Part of a small language model's weights: vocabulary 596, capped logits.
Each number is 200 + 40 x the weight over its row's rms, rounded and kept within 0 to 999. Layers, rows and columns count from 0. The size before them is the row's rms in percent of the matrix's.

# up: layer 7 MLP up, 256x64, rms 0.196, rows 199-223, columns 0-63
# down: layer 7 MLP down (transposed), 256x64, rms 0.0896, rows 199-222, columns 0-63
up199,098,231,207,195,148,219,170,239,180,119,270,194,253,200,176,204,236,183,173,163,187,181,287,232,262,209,168,255,188,216,269,163,224,159,157,197,100,196,235,159,158,218,189,139,153,214,168,220,217,234,182,166,244,279,133,153,230,272,176,191,174,198,201,184,234
down199,093,223,198,246,239,160,242,260,248,225,258,198,154,236,196,271,163,225,162,255,171,184,169,189,171,171,254,228,210,239,226,209,182,100,249,226,216,156,201,189,269,212,159,167,157,213,202,186,259,146,207,272,180,223,277,262,220,201,200,197,129,256,146,177,211
up200,091,177,233,190,119,132,227,235,229,212,304,224,194,237,147,201,133,191,226,169,231,228,176,205,224,233,205,183,243,164,199,193,172,176,156,214,221,234,180,199,141,209,184,179,142,148,123,257,229,165,172,136,181,251,191,221,159,159,208,220,236,181,325,220,218
down200,097,242,140,164,155,210,196,175,142,208,186,144,175,208,177,223,187,233,183,170,223,181,171,273,146,128,216,181,179,227,203,96,196,202,266,165,140,173,198,191,214,195,158,146,221,212,186,165,212,212,198,221,195,67,195,241,165,270,230,170,266,202,135,222,188
up201,106,191,199,205,211,175,173,256,181,167,168,120,225,269,308,198,210,205,243,235,194,198,223,247,236,159,233,228,167,183,168,123,199,204,296,206,246,150,192,232,181,287,153,251,201,206,238,262,187,260,199,214,264,185,174,194,224,133,173,149,223,232,223,200,207
down201,111,179,234,249,134,295,219,152,215,202,247,262,272,231,221,202,133,219,196,182,149,230,220,212,191,190,198,255,281,211,217,205,183,138,213,144,210,124,226,156,211,222,161,201,270,169,216,204,230,139,215,142,213,179,193,243,185,135,230,262,162,238,173,240,228
up202,098,263,214,145,218,216,102,220,206,169,194,204,136,236,119,162,216,210,229,161,194,215,246,152,186,258,183,180,199,167,112,123,221,214,209,163,160,107,199,196,155,206,164,210,270,203,177,190,242,195,247,246,196,270,210,205,253,169,221,126,194,222,221,226,207
down202,095,132,206,159,226,181,189,188,220,228,164,232,170,215,211,236,286,190,110,242,219,211,194,269,130,223,224,163,296,249,286,224,188,164,232,197,169,141,165,195,189,234,254,221,248,228,275,228,191,167,149,212,219,154,222,193,193,194,201,223,165,192,124,160,227
up203,087,189,123,182,190,125,247,229,153,177,215,119,271,194,151,204,171,217,184,197,215,135,219,171,263,132,154,196,192,195,211,206,158,213,211,207,232,262,169,178,212,186,148,275,291,286,201,229,218,276,151,176,173,199,181,206,222,232,182,188,190,239,234,153,238
down203,097,168,245,182,195,160,213,268,182,265,204,173,141,211,219,293,140,191,289,309,198,189,263,236,261,258,258,175,186,138,145,195,222,203,216,189,208,167,220,205,193,178,222,241,200,150,149,191,252,200,206,152,198,198,160,214,183,184,262,215,230,209,163,208,139
up204,103,234,283,233,218,201,178,260,209,129,199,220,202,229,119,221,158,146,179,214,191,238,160,159,248,162,254,196,177,163,194,196,208,211,289,151,282,207,188,212,198,191,226,184,171,184,228,190,140,172,220,161,261,202,183,218,207,186,175,101,130,116,167,210,240
down204,101,219,176,261,184,255,205,237,241,167,194,168,156,220,190,231,200,174,213,175,170,210,181,223,199,168,214,164,149,240,166,172,182,222,206,83,237,141,260,232,215,200,183,167,115,243,287,173,245,214,139,191,162,238,224,240,205,146,186,167,147,200,212,252,99
up205,108,251,213,218,200,171,215,182,196,148,202,203,192,225,126,147,185,169,224,219,243,190,225,140,213,204,250,257,181,204,194,147,201,150,120,207,192,129,173,257,301,196,280,200,160,251,246,170,272,272,203,190,181,162,177,155,195,196,110,159,213,231,188,229,203
down205,103,174,163,218,219,207,292,278,177,159,148,186,236,133,183,234,191,218,196,177,156,177,182,173,175,127,147,263,190,196,203,212,167,205,201,178,195,231,209,224,242,229,177,341,213,176,289,157,195,145,189,184,213,219,211,173,261,223,183,163,205,233,221,276,184
up206,120,198,177,142,160,226,173,207,238,145,189,196,198,158,230,142,156,276,175,274,131,178,187,123,206,175,254,160,290,220,242,117,246,234,217,176,216,219,222,138,209,216,232,239,240,181,222,175,232,222,167,159,178,191,215,243,159,294,228,174,204,238,196,175,238
down206,112,214,278,172,203,183,159,193,203,135,145,182,193,113,195,238,294,219,226,224,218,226,161,163,198,90,166,254,210,183,190,154,181,163,218,179,167,204,253,151,154,199,168,182,182,208,266,195,233,178,168,255,118,149,186,202,156,200,201,242,192,223,126,169,172
up207,104,204,275,186,307,228,188,189,171,221,190,192,139,173,235,192,234,227,164,140,247,233,150,206,148,203,183,133,244,92,218,167,200,148,221,212,154,235,212,204,218,167,275,201,176,167,220,192,181,193,282,134,170,195,228,269,198,214,138,163,216,190,219,225,235
down207,104,201,207,193,246,145,207,215,159,223,164,139,185,267,133,284,178,226,219,143,177,206,136,142,231,297,198,180,166,209,222,194,178,202,195,252,156,171,98,145,141,176,192,209,222,268,144,156,186,215,255,178,207,184,228,204,204,148,181,226,217,195,226,268,202
up208,096,202,222,249,224,202,226,260,225,129,176,213,149,250,173,150,213,279,202,192,214,174,203,168,202,244,154,262,196,198,159,163,200,184,217,248,194,226,246,168,214,294,163,287,194,138,138,221,249,161,202,207,142,247,221,290,202,214,224,158,155,195,267,222,184
down208,096,252,195,164,200,204,264,199,224,254,214,250,256,215,218,193,173,181,251,238,179,169,209,279,273,177,267,280,227,206,217,213,224,279,245,172,240,231,225,262,168,268,186,151,209,234,284,218,207,237,192,194,225,152,201,216,201,270,202,199,270,194,239,146,172
up209,096,254,207,164,206,209,208,188,153,194,124,133,200,223,174,172,208,280,193,149,201,223,206,256,182,270,252,157,147,190,251,209,223,275,201,138,244,178,158,240,145,213,217,203,273,135,174,158,222,149,212,273,175,154,217,149,158,229,203,190,230,218,267,169,214
down209,097,187,143,207,177,231,157,213,169,126,148,274,186,228,222,183,150,143,199,189,161,270,210,217,77,224,115,161,211,197,220,134,202,217,174,224,226,309,146,182,199,256,194,214,210,165,197,144,191,155,152,193,258,195,212,197,198,184,185,210,229,162,210,167,211
up210,100,240,187,186,116,145,270,184,132,175,221,219,192,196,200,194,201,160,197,167,191,161,171,144,183,189,283,138,278,204,131,206,182,138,127,162,208,183,273,209,180,181,214,249,174,197,170,209,171,218,211,235,176,188,176,137,208,210,119,227,109,218,249,182,178
down210,097,204,217,255,124,147,205,254,220,273,203,269,191,170,204,217,234,226,252,116,220,206,215,206,261,192,193,268,234,187,181,240,223,195,184,155,110,191,171,234,151,202,230,214,196,230,237,231,187,230,152,195,144,271,250,191,137,162,273,203,241,190,248,189,252
up211,098,201,170,213,251,217,127,222,229,144,207,181,230,185,199,290,142,148,146,161,182,265,246,212,153,253,241,198,167,221,196,176,231,134,224,229,231,164,162,265,240,241,237,240,279,190,162,224,255,180,185,137,211,148,178,233,150,159,166,198,163,236,249,176,180
down211,091,188,216,141,230,151,126,198,144,195,219,166,189,190,170,198,246,164,198,200,220,230,300,183,134,248,211,208,172,228,201,160,158,109,162,236,286,124,168,247,181,223,228,210,174,161,198,233,231,139,177,160,166,180,219,285,211,187,177,172,150,179,196,141,184
up212,099,186,180,199,196,175,228,194,176,240,251,174,236,201,258,166,216,172,176,115,206,161,243,207,184,184,200,232,191,211,171,146,196,190,223,187,161,171,215,171,260,97,207,246,186,186,218,220,233,231,125,192,235,105,175,155,320,225,149,145,129,239,243,201,204
down212,097,191,181,161,153,220,203,154,132,183,188,227,177,197,255,166,178,118,178,273,311,187,167,202,226,192,205,244,153,160,263,161,221,192,176,208,215,193,196,144,222,192,190,207,203,230,248,201,191,77,173,213,153,143,205,127,223,145,192,186,128,194,233,173,214
up213,099,169,232,209,188,246,185,269,186,193,243,250,189,168,166,248,238,197,186,256,268,169,227,172,152,207,123,243,198,183,176,182,218,176,218,146,191,102,179,150,161,152,189,165,175,222,144,175,192,261,284,205,157,190,125,180,206,185,150,124,232,181,181,158,256
down213,094,211,187,174,210,191,196,214,149,190,215,194,180,257,289,257,206,202,213,143,179,143,231,224,188,176,139,234,138,139,211,147,169,183,144,168,180,207,234,170,213,206,211,163,181,199,123,247,140,210,249,240,179,224,233,202,121,227,283,211,169,281,195,190,105
up214,092,230,187,243,268,160,200,172,222,118,252,206,200,181,164,204,225,169,263,250,260,209,222,235,250,238,158,185,159,210,171,198,217,264,193,251,164,266,178,138,193,267,242,156,147,176,194,194,229,225,192,170,276,184,147,145,166,217,169,150,302,198,225,196,203
down214,083,243,223,253,241,183,217,215,291,231,224,205,214,285,219,179,185,199,237,216,244,156,99,220,131,207,220,159,180,197,206,222,165,215,205,173,173,175,158,256,158,225,131,210,205,210,320,224,169,200,242,278,166,252,184,176,229,208,180,191,165,164,211,160,152
up215,077,215,232,188,207,156,168,222,199,198,214,180,236,192,159,159,147,193,175,172,226,210,204,226,212,233,186,169,163,187,238,215,234,281,183,250,230,195,166,239,267,290,111,192,130,220,210,247,155,267,189,217,173,309,245,237,179,187,298,193,199,187,247,255,192
down215,100,135,171,262,173,211,219,105,262,198,239,216,168,199,241,219,158,247,241,182,190,158,188,208,179,169,210,240,215,256,163,196,180,216,278,226,223,236,261,179,137,183,322,198,219,199,208,213,218,221,215,156,211,118,164,160,218,211,128,255,164,208,242,231,186
up216,088,190,261,214,171,225,260,171,128,166,214,221,203,218,165,220,222,188,269,195,213,147,188,175,235,261,241,200,199,202,260,139,237,161,166,201,134,178,241,158,210,266,136,201,231,165,159,149,280,219,209,128,208,155,143,187,146,220,221,201,116,265,220,207,201
down216,092,213,194,145,193,202,164,183,248,219,169,168,172,170,265,218,194,168,257,134,220,282,209,161,261,229,171,243,197,162,173,222,177,178,252,131,200,181,110,233,177,72,180,186,156,139,206,215,271,203,135,229,178,219,216,155,223,186,223,257,195,211,194,198,204
up217,092,183,144,183,175,215,215,189,205,206,159,240,205,171,272,133,187,153,203,215,173,194,195,239,282,141,184,265,220,159,168,240,240,175,181,210,210,214,135,186,274,192,136,299,242,164,242,219,159,178,247,217,236,197,177,225,169,234,160,166,192,174,164,86,219
down217,083,270,227,168,233,165,228,174,182,223,181,227,275,198,144,157,133,176,262,195,199,129,187,239,254,215,205,231,196,168,153,100,173,236,286,237,141,221,155,199,164,193,218,172,180,211,123,238,211,202,209,197,212,212,249,272,179,264,199,178,210,215,171,205,130
up218,102,258,206,248,247,200,75,244,162,231,186,229,207,193,239,196,200,186,152,281,96,146,233,200,229,169,237,232,206,221,172,260,206,210,166,163,180,174,253,190,135,176,155,175,250,201,225,167,276,226,287,163,167,184,158,215,201,196,184,195,188,215,227,181,193
down218,090,247,271,149,198,156,177,227,245,214,196,226,193,251,187,217,154,210,249,213,184,184,235,228,250,264,238,236,191,210,190,261,230,200,156,117,179,294,187,159,150,166,152,177,192,209,159,192,133,179,270,278,185,178,220,183,237,246,201,164,252,213,249,188,278
up219,098,215,208,247,160,299,249,263,214,183,196,147,202,166,220,187,226,210,215,136,192,217,182,200,182,208,182,142,258,183,288,211,215,208,210,198,209,188,247,184,257,198,172,178,221,197,202,217,115,272,233,215,225,231,123,122,224,153,174,143,292,189,153,213,152
down219,103,197,222,252,199,132,119,214,190,247,254,278,194,195,257,200,237,124,177,146,232,207,193,200,225,255,110,162,206,183,209,211,188,278,230,225,235,232,144,210,162,199,182,196,249,212,198,221,258,226,161,181,151,161,243,248,215,172,203,206,226,118,217,114,188
up220,095,270,228,145,169,173,209,229,193,181,208,192,196,203,162,151,232,222,261,184,250,202,180,221,198,157,177,124,237,209,159,234,176,243,190,213,242,275,241,219,173,254,155,179,199,187,189,103,153,222,224,272,261,239,152,205,207,130,238,201,157,304,198,209,249
down220,101,222,212,194,230,328,173,169,171,188,148,212,230,141,238,176,221,200,209,228,230,218,194,210,219,237,258,246,210,298,201,140,188,225,277,206,174,127,272,214,197,183,240,255,192,205,245,195,240,190,214,226,247,229,251,258,195,220,213,222,166,129,252,155,221
up221,111,201,224,235,282,187,201,182,156,248,245,231,209,174,265,124,133,217,272,221,178,240,196,212,161,210,275,192,264,191,148,177,172,242,169,170,251,238,229,237,175,233,148,196,200,163,214,233,283,250,294,249,172,241,215,202,238,180,254,191,224,173,193,221,219
down221,100,189,176,152,204,294,234,259,179,246,225,182,265,263,255,183,209,185,190,181,168,222,195,254,161,124,174,145,159,243,188,183,265,148,209,184,206,186,257,225,202,258,264,152,255,250,255,204,217,189,159,198,179,230,207,271,221,208,181,96,186,198,224,197,197
up222,100,128,175,147,146,241,263,154,229,246,256,199,203,171,246,231,214,176,221,240,197,264,167,201,226,257,226,131,228,183,214,211,228,159,215,176,182,179,116,189,193,214,185,210,227,183,221,122,176,194,179,146,183,140,86,186,193,256,126,256,196,232,177,178,205
down222,101,191,146,169,206,147,242,198,186,217,203,172,219,177,249,246,186,184,345,164,223,195,124,158,211,191,226,212,260,125,154,215,219,150,227,221,130,199,118,162,225,176,203,181,226,258,243,170,203,202,258,239,190,233,151,222,241,173,224,216,188,211,206,125,191
up223,094,274,175,196,251,210,216,197,208,253,194,166,142,149,211,261,188,244,176,186,236,200,163,214,203,222,148,210,246,232,244,212,177,325,186,177,254,180,159,164,195,226,105,126,163,237,164,261,196,207,200,196,235,203,216,236,175,196,171,199,251,259,262,139,236